From a checkpoint of a small transformer trained on Wikipedia.
Size: 15 layers, 3 heads of 32 (1 for keys and values).
Each number is 128 + 32 x the weight over its row's rms, rounded and kept within 0 to 255. Layers, rows and columns count from 0. The size above them is the row's rms in percent of the matrix's.

# layer 12 MLP gate, 256x96, rms 0.0864, rows 176-186, columns 0-95
size [ 90  90  96 106 110 125  90  96 114 105  95]
[[ 86 135  64 152 159 102 112 105 135  80 117 173 165 156 120 154 116 103 153 141 162 189  89 120 102 145 167  68 114  73 180 133 124 144 117 127  95 137  79 164 118 141 126 135 105 144 171 158 107 164 152 101 159  98  80 128 121  71  75 141 141 112 114 171 159 102 147  76 176  82 145 135 135 163 106 160 113  63 134 106 174 141 141 120  44 120 162 142 186  91 140 141 176 159 141 110]
 [115 156 152 111 163 163  85 115 125 123 112  87 102  96 186  93  78 172 105 114 113 121  54 116  95 135 185 114 198 108 144 112 118 102  99  98  69 118 174 151 114 186  78 163 109 187 120 199 160 116 173 122  83 141 130 115 130 141 121  79 147 131 135 147 135 126 102 182 111 113 127 138 121  88 147  86 173 153 140 143 133 164 149 124 171 171 144 105 121 149 134 123  82 119 214  97]
 [129 181 125 163 118 101  78 137 115 149  61 128 106 107 154 169 154 177 121 131 115 113 146 154 109 106 137 141 171  97 102 200  91 190 135 130 176 134  72  81 176 123 150 153 217 115 135  64 103 115  90 137  79 119 138 134 125 160 117 134 155 150 138 107 141 120 127  69 149 173 162 109 176  77 178 130 138 153  85 133 146 113 145 134 157 159 129 133 143 125 162  70 138 203 104 144]
 [ 93 169  83  88 118 178 153 190  98 143 137 149 116  93 115  85  89 141 129 131 114 114 165  96 127 124 169 118 168  89 110 142 111  95 116 158 124 155 149  87 158 157 144 197 118 154 164 183 117  85 170  73 133 155 149 168 128  54  76 216 155 134  88 115 142 124 147 112 168 167  91 115 158  97  96 145 143 126 187 150  76 112 142 103 149 135 104 121 191 127  82 148 123 131 111 127]
 [124  82 154 105 127 107  91 121 142 123 121 143 187  76  77 108  74 132 117 115  63 122 113  96  99 122 125 164 115 163 120 202 134 136 114 146 102 161 131 167 161  99  90 149 125 142 208 221 123  59 124  79 137  94 112 111 139  96 145 142 148 136 162 118  98 110 142 132 116 158 126 139 143 177 133 115  98 138 157 108 141  84 129 205 165  93 108 142  91 134 111 123  46 152 134 174]
 [119 147 107 151 127  93 113 142 120 153  28 134 119 135  80  95 178 111 108  72 145 118 161 129  54 109 114 109 124 144 129 118 137 136  99  53 108 189 132 148 113 135  73 118  70  76 101 108  74 137  36 140 110  71 140 126 106 157 149  98 134 117 101 142 136 163 157 107 142 101  73 132 134 150  49 155 127 126 168 100 112 118  78 124 116 144 131 137 115  76 148 158 105 121  91 137]
 [135 141 143 148 148 184 118  44 164 130 116  91 140 113  97 109  93 188 108 119 156 118 130 194 163 121  68 110 143 152  93  94 154 109 113 130  99 165 237 142 115 209 144 132 111 105 139 151 128 145  98 145 103 156  98 113 164 171 181 163 140 201 118 106 100 105 146 127 115 125 123 115 140  80 114 152 168 127 143 117 134 148  64 139 132 123 177 149 174 127 145  91 102 130 127  75]
 [132 101 148  96 148 128 134 186 226 151 139 151 137 126 104 124 148 118  92  94 114  64 160 130 141 175 162 101 142 163  99 144  87 101 151 100 134 186 152 146 152 126 132 118  95  50 153 172 117 117 166  82 112 122 155 122 126 125 136 209  98 133 106  79 126 147 106 130 143 174 127  91 172 145 114 170 187 171 131 149 102  93 147 162  98  79 154 154 150 141 158 192 128 149  83 162]
 [139  98  84  96 100 152 141  91 201 169 103  76 128 111 162  87 183 142 116 114 145 115 168  71 124 149  97  90 127 141 103 152 136 114 133 144 146 165  84 154 178 154 102 145 177 180 110  78  73 135 177 103 140 164 119 164 168 177 138 170 138 171  72 119 151 116 106 161  88  91 141  43  84 150  88 145 151 157 140 116 137 109 156 144 132 148 131 100 175 151  90 122  83 136 111 136]
 [111 118 118 152 149  77 200 111 136 109 128 125 164 120 176 165 100 143 139 126 157 150 143  81 104 104  79  95 103  54 104  55 122 105 102 111 115 123 110 129 175  93 157 151 112 128 140 174 136 135 127 125 116  85 116 121 117 164 122 133 162 184 169  59  90 179 164 128 106  89 150 104  92 154 136 180 151 170 168 160  80 140 173 110 157  77 164 118 152 119 181  86  89 104 147 176]
 [110 125 145  99 170 169 124 133 130 101 135  80 136 128  88 121 134  93  58 130  88 101 190 163  81 144  50 122 111 184 123  81 139 152 151 150  97 115  72 143 104 121 140 119 114 147 153 140 183 126 122  83 135 109 149 144 123  92 122 134 170 133 134  95 125 162 173 142 174 174 129 189 135 178 174 187 150 129 160  75 122 122  97 159 119 116 151 124 132 111 117 126  97 100 104 241]]
# layer 12 MLP up, 256x96, rms 0.0876, rows 176-186, columns 0-95
size [102  95 103 104 105 119  98 112 116 107  94]
[[126 134 132 112  72  96 159  92  84 184 138 142  97 158 139 156 121  69  96 145  97  85 129  52 128 119 140 128 114 113  77 182 141 146 140 139  94 138 161 118 112 154  82  38 149 136 159 111 110 154 187 109 105 145  99 158 155 104  91 151 122  79 104  60 170 107 138 125 119 167 142  77 138 198 110 110  79 125 169  92 130 155 120 146 170 136 142  77 112 151 107 135 176 102 150 163]
 [116 112 107 144 182 188 122 101 101 142 115 125 174 118 143 168 102 177 159  94  92  88 118 137  95 113 175 104 156 101 144  86 140 103 146 133 137 154 105 123 165 185  80 169 169 125 163 184 151 128 136  80  56 110 188 157  20 115 152  80  81 100 155 139  98  85 134 154 149  75 118 133 103 124 116 154 163 145 114 167 115 116 138 150 127  84 109 111  94 102 145 156 114 146 150  89]
 [172 183 106 111 142 109 132 151  87 150 118  86 146 140 143 131 107 157 215 120 105 167 155 107 173 110  85 115 136 120  82 128 131 172  86 136 178  88 119 133 116 135 110 147 114 144  80 160 116  63 160 109  91 195 115 152 123  93 151 103 141 164 105  78 136 147 182 131 114 124 108  87  88 140 192 128 180 121 166 153 121  74 125 139 161 165  76 126 161 183 196 160 164 113 124 149]
 [ 90 100  62 105 151 116 115 115 132  98 179 115 162 131 173  88  76 158 142 135 129 117  67 115 105 152 129  70 136 144 101 109 178  64 106 124 113 138 163 123 105 133  89  98  76 188 153 123  95 118 126 104 150 116 139 159 147 195 127  99  73 132 122 102 166  99 122 178 106 119 172 133 140 114 145 153 114  75 186 120 151 168 150 136 194 110 112  82 158 102 192 116 194 137  96 119]
 [168 133 129 149 153 170 155 131 139  91 125 125 147 126 140 110 154 144 157 146 203 103 178 111 107 190 104  78  78 129 115 125 196  68 127 162 112  92 176  98 164 164 107  90 143 160 111 127 152 105 123 112 139  74 123 129 111 156 122  94 176 135 116  67 130 161 127 113  96 165 125 148 188 102 128 165 136 117 115 116  86 124 161 156 166 170 126 178 214 173 107  85 144 139 101 191]
 [143 115 159 140 148 153 127 164 106 119 174 168  84 119 108 122  88  92 133 190 172 146 165  96 118 149 121 153 110 143 109 150 135 104 161 104 133  78 141 135 141  60 112 160 142 166 139 140 176 158 141 133  93 180 115 166 134 172  87 134  98 109 101 110 112 113 106 180 153 129 191 175 185  80 163 185 164 177 105 119  80 180 122  81 118 101 132  61 120 106 182 116 135 184 166 109]
 [ 75 103  99 110 127 129 121 166 142 121  98 110 136 127 125 120 111 145 164 182  76 225 107 160  96 121 122 120 116 132 160 190 129 170  89  98 148 173  49 108 151 173 184 149 113 188 153 127 138 156 143 125 108 142 121 163 114 130  47 133 103 103 125  88 183  45 131 120 103 132  83 144 123 145  80 129  73 135 141 157 185 116 125 133 122 112 111 136 104 111 139 109 123 160  69 127]
 [109 118 147 130 147  89 120 111 159 152 128 137 121 107 177  81 166 162 134 148 156  93 104 126 104 140 159 155 109 185 176 161  75  96 146 127  76 181 151 137 108 114 158  91 140  80 186 106 143 150 141 124 121 125 135  95 162  99 132 163  90  94  71 138 165 197  98 137 185 197 131 133 199 121  78 123 136 127 129 145  26 112 164 146 123 115  83 142 146 130 153 178 151 126  98 109]
 [ 58 105 131 188 110  99 138 169 108 168 154  96 102 134 137 111 143  91 109 128 125 151 152 148 127  68  86 128 137 139 129  84 172 133 116 146 109 126  92 108  96  82 114  95  69 142 151 112 166 114 108 166 144 105 170 149  87 135 127 171 164 140 102  40 172 177  65  91 111  80 155  62 166 103 155 192 151 131 150 108 130 179 118 114 171 169 151 150 148 145 105 148  93 161 111 135]
 [150 106 164  76 129 170 148  84 157 143 170 142 103 148 143 103 138 182 101 133  94 189 136  95 153  93 133 103 200 176 145 154  83 162 209 140 144 123 142 101 112 108 107 149 167 110 124 162  94 130  98 118 155 172 107 113 151 127 106 145 137 124 109 138  72 183 125  60 137 143 101 123 125 103 167 130 151 111 101  68 126 117 133 111  95 148  72 134  67  78  83  67 169 138  90 163]
 [151 125 200 107 145 172 147 130 180  79 172 131 144 116  97 114  66 125 204  94 164 131  88  46 102 127 121 118 137 117 111 167 124 117 121  90 120 135 126  88 117 123 131 114 146 200  85 114 152 134  86  93 148 144 112 112 149 157 101  69 116 106 133 126 103 146 166 139  98 121 146  84 150 107  79  65 163  66 169 124 129  52  86 158 157 156  94 130 120 103 146 146 102 131  96  94]]
# layer 12 MLP down (transposed), 256x96, rms 0.0811, rows 176-186, columns 0-95
size [ 97 101  97 107 101 108  98 117 100 100  87]
[[153 114  98 112  94 130 140 129 145 168  95 152 113 118 109 129 157 131 150 104 156 117  68 178 119 135 143 141 159  72 162 116 105  92 115 108 180 114 105 133  91 119 127 166 160 131  91 187 139 148  90 145 149 174 172 134 155 104 153  60 152 154 117 190  89 132 121 137 188 141  67 164 127 118 130 137 192  81  72 167  87 122 165 120 136 119 145 176  69 143 161 215  85 101 125 110]
 [154 159  94 145 103 101 138 130 137  86 146  79 123 135 136 118 104  84  95 145 152 203 197  80 146 153 100 150 138 102 132 151 105 138  70 159 144 147 151 110  80 147 100 127 104 123 132 126  91 142 126 167 171  75 101  92 225 158 119 180 182  96 176 145 150 149 101 155  48 109 166  91 147 133 109  89  84 151  89 116 136 129 124  83 203 130 133 155 133 163 122 119 131 122 125 143]
 [ 95 149  85 131 106  86 149 176 121 187 126 130 123 171 135  92  69 144 130 164  96  80 114 179 170 141 157 137 145 141 122 122 124 149 118 137 149 216  84  63 152 163 141  99 159 102 128  97 110 115 142 100  90 119 139 121 111 148 128 144 124  92 161 116 143 106 151  71 169 122 183  82 183 148 172 164 180  99 143 142 102 103  47 138 152 167  80 119 184 115 139 161 157  97 112 148]
 [124 144 121 137  94  98 175  89 130 159 122 104 115  98 163  96 121  71 136 166 136 146 188 127 197 144 143  86  69  21 129 139 145 135 103 131 140  71 165 115 108 209 112 107 146 136 111  72 128 145  97 147 138 148 104 177  87 135 151 107 105 170  76 160 108 163 145 184 141 149 211 148 154 163 154 122 152 123 137 133 127 165 118 141 150  94 116 133 146 148 156 120 121  83 160  99]
 [101 129 131  46  92 121 143  45 106 121 144 109 111 135 103 163 126 125 157 154 117 139 114 127 143  90 103  43  77 121 123 123  88 153 181 150 175 152 161 119 136 191 154 131  77 131 125 180  87 163 130 123 131 122 164  63 187 147 147 129 141 103  81 164  86 143  80 131 114 126 182  95 147 142 126  76 147 156 120 134 103 119 102  96 151 138  87 145  87 121 106 159 175 120  84  73]
 [128 133 136 170  79 120 149 124 166 131 138  84 107 137 159 142 122 106  88 126  99 153 101 174 148 132  91 105 141 208 161 170 147 147 145 108 158  45 178 131  92  99 117  58 129  93 128  57 171 133  84  93 133 162  90 131 170 118 128  76 138 112 130 125 102 123 116 129 177 110 103 106  97 101 114 168 185 162 151  89 108 125  73 117 157 149 174 156 147 122 127  53 126 128 183  95]
 [109 153 151 103 116 105 167 154  92 116 157 114 115  71 119 190 145 167 109  62  96  61 127 102 160  96 113 104 140 137 142  76  93  98  90 116 129  75 189 167 116 180  95 142 151 106 146 124  69 140 134 139  99 166 153 133 181 142 121  94 147 140  42 138 105 178 129 156 144 140 153  96  83 165 118 104 187 124  74 133 145  75 125  96 104 135 114 141  77 173  93  98 131 114 130 117]
 [135 193 154 104  98 121 114 144  83 133 153 139 126 156 135 137  70  98 122 133 134 119 143 113 192  77 147 154  61  97 153 145  93 126 115 139 113 139 118 158 122  85 147 113 129 184 126  79  78 114  97 154 148 104 126  99 134 139  85  76 164 133 146  98 141 141 131  67  63 124 128 167 112 175 143  64  61 146 106  61 143 142 145 103 161 138 155 134  96 141 148  40 135  73 124  81]
 [161 124 121 118 125 122 116 157 150 120 102 124 172  87 107 107 167 135 134 155 102 149 165  82 113 115  65 139 119  40  95  87 162  99 121 170 120 120 135 165 149  96 131 147 122 123 110  84 119 115 177 116 137 153 120 124 137 149 138 201 144 134 189 154  83  90 183 139  50 161  81 146  65 191  83  94 101 112 111 158 167 123 191 194 127 152 132 136 127 116 101 108 111 145 156 168]
 [ 78 123 129 158 106  82 102  91  90 166  82 102 120 145 117 142 154 116 118 109 129  95 104 101 109 145 162 120 100 190  90 116 125  93  67 150 164 115 120 138 133  13 173 161 124 148 120 136 154 114 120 144 109 163 154 143 155 140 140 123 131 139 209 110 163  62 154 110 239 154 147 107 137 170 148 105 145  99 156 108 128 122 142 105 164 127 160 110 120 168 176 125 157 137 104 175]
 [112 116 133 121 167 100 105 133 111 169 151  86 131 181 137 114 116 147 118 150  42 125 145 104 191 124 129 150 134 148 165 112 124 119  75 122 178 129 146 116 123 123 154 206 136 122 181 171 159 127 146 112 144  91 183  82 135 155 103  86 143  85 141 101 117 104 133 122 108 142 114  94 146 170  62 147 100  92 101 103 159 139 117 102 137 177 194 143 122 126 137  77 143  78 139  18]]